From a checkpoint of a small transformer trained on Wikipedia: 2 heads of 64, 84M tokens.
Each number is 128 + 32 x the weight over its row's rms, rounded and kept within 0 to 255. Layers, rows and columns count from 0. The size above them is the row's rms in percent of the matrix's.

# layer 6 MLP down, 160x448, rms 0.168, rows 114-159, columns 392-447
size [ 98  98  98  98 105 125 100 136  96  94  98  98  91  99  90  92  93  97  96  99  98  95 104  98  87  95  91  95 101 103  94  98  97  95 105 105 105 102 106 106  91 104 100  95  89 101]
[[126 175 126  97 123 198 145 128  67 164 151 165 138 141  87 138 125  84 130 128 137  94 111 165 134 122 143 174 136 129 135 120 102 113 147  94 160 170 107  89 152 162 108 173  95 114 151 159 111 125 127  55 187 148 179 105]
 [ 71 152 113  61 138 108 155 148 122 145  93 136 213  49 112  90 128 109 135 106 110 112 123  88 120 110 104 150 173 119 160 171  93 120  94  54 124 116 126 162 114 121  77  97 134 124 108 137 130 156 144  60 104  78 108  67]
 [125 150 136  81 127 133 117 115 131 187  94 126 110 104  47  40 169 141 153 144 179 145 106 159 114 146 110 113 158 152 147 166 133 110 162 119 138 196 108 155 143 136 177 207 129 125 113 136 103 119 136 134 127 142 135 100]
 [112 167 150 131 183  98 112 154 126 146 101 136 118 147 103 116 133 189 127  67 137 137 108 149 110 164 157  93 140 132 156 173 107 131 190 166 138 153 119 117 181 186 165 138 148 161 137 156 190 130 103 149 108  75 191 193]
 [183 148 151 159 154 146 122 125  96 126 111 148 173 122 111 136 137 101 140 151 145 156 164 106  82 129  98 106 120 108 102  61 196 182 194  76 103 142  76  74  78  98 106  89 163 135  79 176 149 118 123 121 146  82 126  80]
 [ 76 125 106 206 115 141 150 160 120 141 156 149 100 132 143 114 122 125 190 152 176 145  97 117  89  97 132  83 139  84 139 117 148 113 127 167 128 168  95 111 209 255 138  40 107 109 133 158  50  97 114 155 106 125 119 137]
 [ 60 173 107 142 178 185 110 135  98 159 118 172 114 177  86 111 153 163 148 148 109  79  79 160 169  85  88 118 143 119 166  85 173  87 125 159 109 149 132  66  98 138 139 161 136  89 183 140 104 113 139 132 125 171 123 131]
 [135  95 130 129 102 112 147 146  88 125 144 137 117 142  94 106 159 149 117 142 125 108 190 149 128  90 105  92 178 112 117 142 103 147 167  95 136 151 136 153 151  91 111 160 180 138 179 160 111  83 153 170 129 178 108 117]
 [124 119 169 147  96  70 149 109  75 110 184 141 113  47  94 150 111  77  72 160  59 115 143 174 177 174  88 139 138 120 153 165  51  72 128  79 114 147 191 146 121 103 150  71 139 126 154 189 136 191  94 103 181 168 149 131]
 [174 106 124 125  94 109 115  87 176  83  98 129  94  56 167 135 198 132 175 130 192 126  78 138 160 145 137  91 148  98 101  98 117 133 121  47 139 234 177 110 176 117 103 175  67  86 122 174 149 125 125 149 101 173 137 144]
 [154 171 166 118 128 167 156 150  83 132 112 111 125 174 107 145 122 137 149 155 151 109 117 110 150 157 109 161 134  82 101 190 108  81  99 135 142 149 143 143 123 115 122 178 102 114 142 118  92 118 101 111 155 147 197  56]
 [171 117 149 106  88 170 108 117 167 123 100 103  54 192 103 131 114 113 147 133  82 146 137 150 155  93 109 139 128 174 154 156 104 142 142 126 156 164 177  81 119 132 170 154 149 153 128 162 128 150 137 110 102 131 141 160]
 [ 40 203  83 167 158 173  63  54  98  99 140 144 108  86 123 150 106 111 189 180 109 189 116 148 145 172 174 104 134 159 109 101 169  89  80 140 155 128 171 233 179 154 128 109 133 121 103  94 123  97 129 149 139 158 104  97]
 [107 104 116 156 125 102 101  97 120 120  77 160 167 141 189 120  87 123 117 120 144 106 112 146 115 117 135 198  99 105 161 180 169 113  92 161 128 121 125 104  98 106 147 105 140 198  95 156 181 129 152  74 134  78 133 149]
 [109 119 121 213  98  60 158 117 154 137 141 112 180 153 130  87 136 186 154 121 155 122 115 128 145 128 146 145 201 159 106 116 120 155 118 105 101 123 123 118 111 174 154 100 153 170 171 126 112 123 167 148 118 128 115 129]
 [155 165 162 125 120 142 137 163 201  85 156 149 121 146 110 132 117 108 175 123 108 142 141 181 142 151 138 167 150 109 132 134 100 126  92 132 179  90 107 100 129 146  68 148  97 141 106 111 137 144 114 104 119 176 128 119]
 [ 68 132 106 147  76 165 135 113 101 102  94 132 100  99 124 139 112 168 104 148 159 150 187 125 153 135 121  99 153 133 127 156 114 136  95 150 135  93 107 143  66 177 160 149 101  78 114 138 104 123 126 138 144 120  74 161]
 [126 111 100 161 110 114 142  94 127 131 134  87 149 127 129 142  65  88 112  55 106 154 162 177 129 145  59 128 157 100 118  89  51  86 127 176 142 179  31 112 155 142 151 163 168 117 150 125 115 140 169 184 195 133  59 119]
 [112 131 135 100 120 143 134  73 154 138 166 176 159  93 133 117  78 128 149 147 130 134 126  86 170 177 126 130 142 156  79  83 128 145 128 125 122 137 133 117 193 161 175 118 139 146 111 155 144 152 177 124 133 194 213  91]
 [170 147 140 142 122 105 114 115 135 151 101  98 133 142 122  62 125 125 102 176 185  92 100 121 192  97  66 107  84 136 148 157 113 155 146 116 195 129  72 156  64 168  71  97 180 133  72  98 127 128 127 125 151  98  81 136]
 [141 138 133 111  93 114 110 118  71 159 107 171  85  75 143  91 118 142 166 108 126 166 110 141 126 104 172 132  98 153 124 170 122 152 106 123  88 152  93 117 169 118  95  83 103 177  76 107 159 127  88 152  78 164 119  52]
 [170  66 127 128 146 155 108 186  54 128  93 154  93 135 158 142 124  80  70 113 204 107 118 151 125 118 174 148 123  80 131 152 131 150 137 202 149 122  93 155 127 149 142 105 114 154 123 157 139 160 150 185  80  82 195 115]
 [ 49 161  84 155 131 119 169 138 170 139 155 135 122 116 116 173 150  94 142 100 117  95 150 115 144  82 140  91 202 170 156 142 125 110 135  98 131 103  97 145 101  66 129  93 178 105  80 140  97 106 139 122 183 135  89 182]
 [108  62 157 115  87 119  86 131  98 122 190  53 115 142 105 115  76 123 131 188 164 112 132  86 113 124 113  64  88 151  64 146 136 185  62 145 130  67 106 138 147 108 101 111 101 169 118 114 148 143 166 162 112  88 114  91]
 [ 97 115 164 154  92 145 168 120 124 122 111 102  98 196 133 133 106  99 148 160 142 108 153 115 119 142 136 108 134 137 126 155 124 104 127 147 117 133 103  48 147  92 117  93 130 143 131 167 113  64 134 132 151 135  88 136]
 [ 96 153 112 106 128 121 152 169 119 112 109  84  80 167 187 140 119  54 139 132 160  69 112 174  57 122 178 140 114 134 133 145 107 132 122 118 163 172 127 105 109 113 138 119 150 116 121 146 106 115 120 188 122 134 100 108]
 [ 97 131 136 116 142 167 157 138 119 106 105  86 143 162 144 146 152  65 100 138 141 149 115 153 153 157 149 111 142 118  63 131 114 162 162 116 170  89 148 124 202 160 127 157 176 135  84 150  97 124 161 162 135 130 169 119]
 [111 100 146 112 109 146 143 138 172 120 122 114 127 174 113 146 154 139 225  83  86 120 121 118  81  98 106 105 135 154 145 148 133 186 105 112 110 136 189 155 128 112 136 180 133 126 126 172 109 127 162 146 137  88 123 184]
 [145  88 160  90 164 129 117 184  99 117 154  58 197 108 122 159 148 126 105 197 141 130 117 166 177 176 104  89 130  92 116 155 103 235 119  91 122 151 124 115 105  87 109 112 113 125 136 154  86  76 128 126 157 156  79 134]
 [140 114 133 133 104  87 121 124 128 152  88 109 142 137 150 130  83 148 180 154 127 109 106 130  97 161 105  87 177 165 124  94  97 165 133 146  47 129 127 134 129 103 116 118 110 141 122 156 146 137 109 162 152 152 163 147]
 [144 189 138 116  74 151 215 137 127 175 102 144  76 139 126 131 127 153  98 117 154 106  49  69 151 113 203 121 181 124  90 135 156 152  44  77 111 207  79 111  90  82 110 154 145 127  92 112 167 122 165 145 138 123  97 128]
 [181 102 157 145 113  87 105 136 123 101  72 127  78 119 138 173 108 152  96  88 158  73 166 155 188 119 163 104 172 160 120 120 119 167  93  73 151 109 120 147 157 120 128 125 104 138 118 180 188 154 187 136 162 166 123 129]
 [ 82  75 136 101  99  89 136 157 131 131 122 135  50 132  75 145 156 135 188 100 183 132  75 156  96  82  42 133 189 113 172 105  88 101 127 166 106 120  94  52 125 100 144 125 119  51 148  61 111 143 131  51 109 111 139  93]
 [117  95 120  93 152 149 148 113 105 154  91 119  80 199 143 133 160 182 126 147 157 152 153 142 161  74 126 105  74 138 168  80 105 117 167 133  99  90  78 129 173 112 138 124 126 158 118 136  95 136 163 133 129 151 130 122]
 [164 100 147 105 111  92 127 203 150 114 168  91 183  64 127 159 136 125  84 137 195 144 104  77  56 143  96 126 135 113  96 133 104 141 201 140 112 104 112 124 181 119 137 149 118 161  89 138 106 113 173 171 110  82 164  84]
 [120  90 151  81  75 128 161 191 119 142 121 131 133  95 123 124 150 163 106 128 156  81 161 121 168 154 136 136 114  89 157 132 133 129  48 100 132 192 129 144 139 104 174 156 118 111 110 164 127 131 106 125 149 122 191 134]
 [111 161 141  89  99 146 136 160 153  89 146 122 124 166  82 141 120 148 155 105 173 123  84 102 130 137 144 136 111  81 143 162 178 158  47 121 137 143  69 134 115 196 112 137 178 134 123 134  69 106 115 129 107 124 105 116]
 [161 100 164  72  74 135 129 154 154 125 107 146 101  73 197 173  74 152  94 113 159 205 176 112 206 119 131 130 186 160 109  96 158  88 117 110  71 164 140 110 119 165  88 115 161 150 184 142 107 155 142 137 109 128  76 112]
 [135 133 177 138 158  95  48  69 125 143 121 124 164 128 127 153 163 162 160 160 163 187 147 127  88  89 103 150 122  75 137 123 112 175  84 108 131 122 148 141 117 131  89  75 173 109 141 135 132 172 150 136 164 219 102 168]
 [117 164  73 174 198 143 173  99  84  95 127  90  80  89 131 120 163  92 165 131 115 138 176 151 126 134 164 156 146 195  90 182 144 161 135 109 143 131  90 107 171  86 176 101 164 118 183 152 120 104  70 119  90 133 153 148]
 [112 118 118  74  89 142 175  92 153 156 195 157  60 133 187 128 146 151  91 155 106 160 121  95 187 206 174 173 140 153 190 134  70 125 162 131 129 112 131  93 130  95  19 120 100 130  92 160 118 154 111 126 148 122 182 119]
 [139 130 150 103  72  85 152 161  83 151 178  68  66  87 139  58  97 157 134  91 157 147  84 134 119 117 194  98 100  95 147 107  79  95 162 115 109 151 177 120 167 114 131 162  65  95 124 105 193 153 133 153 105  92  51  73]
 [106  73 121 114  95 143 125 132 158 141 142 117 157 106  78 136 135 138  79 144 166 139 120 139 128  99 134  93  97 131 204 120 145 103 225 146 139 104  95 101 128 142 151 150 130 131 105  97 123  67 133 113 214 148 170 168]
 [112  88 130 141 149 122 131 120 103 114 173  62 157 114 112 130 148 196 105  90 105 136 110  91 100 108  80 120 190 160 130 117 133 142 153 112 113  49 127 106 187 151 128 112 128 103 174 120 134 156 154 139 155 122  96 138]
 [115 122  97 152 160  77 123  93 140 187 125 103  89 134 140 118 107 153 136 175 142 109 130  90 101 154 200 124 119 111 129 105  84 187  66  87 140 140 146 106  72  79 223 178 149  71  94 168 108  85  87 131 173 100 140 138]
 [ 97 189  96  90 116  91  96 106 186 124 116 161 121 182 171 188 109 135  89 158 119 160 164 161 132 101 103 167  76 141 167  82 115 144 132  74  90 151 123 150 105 119 104 144 153 119 110 156 142 188  85  86 168  85 121  89]]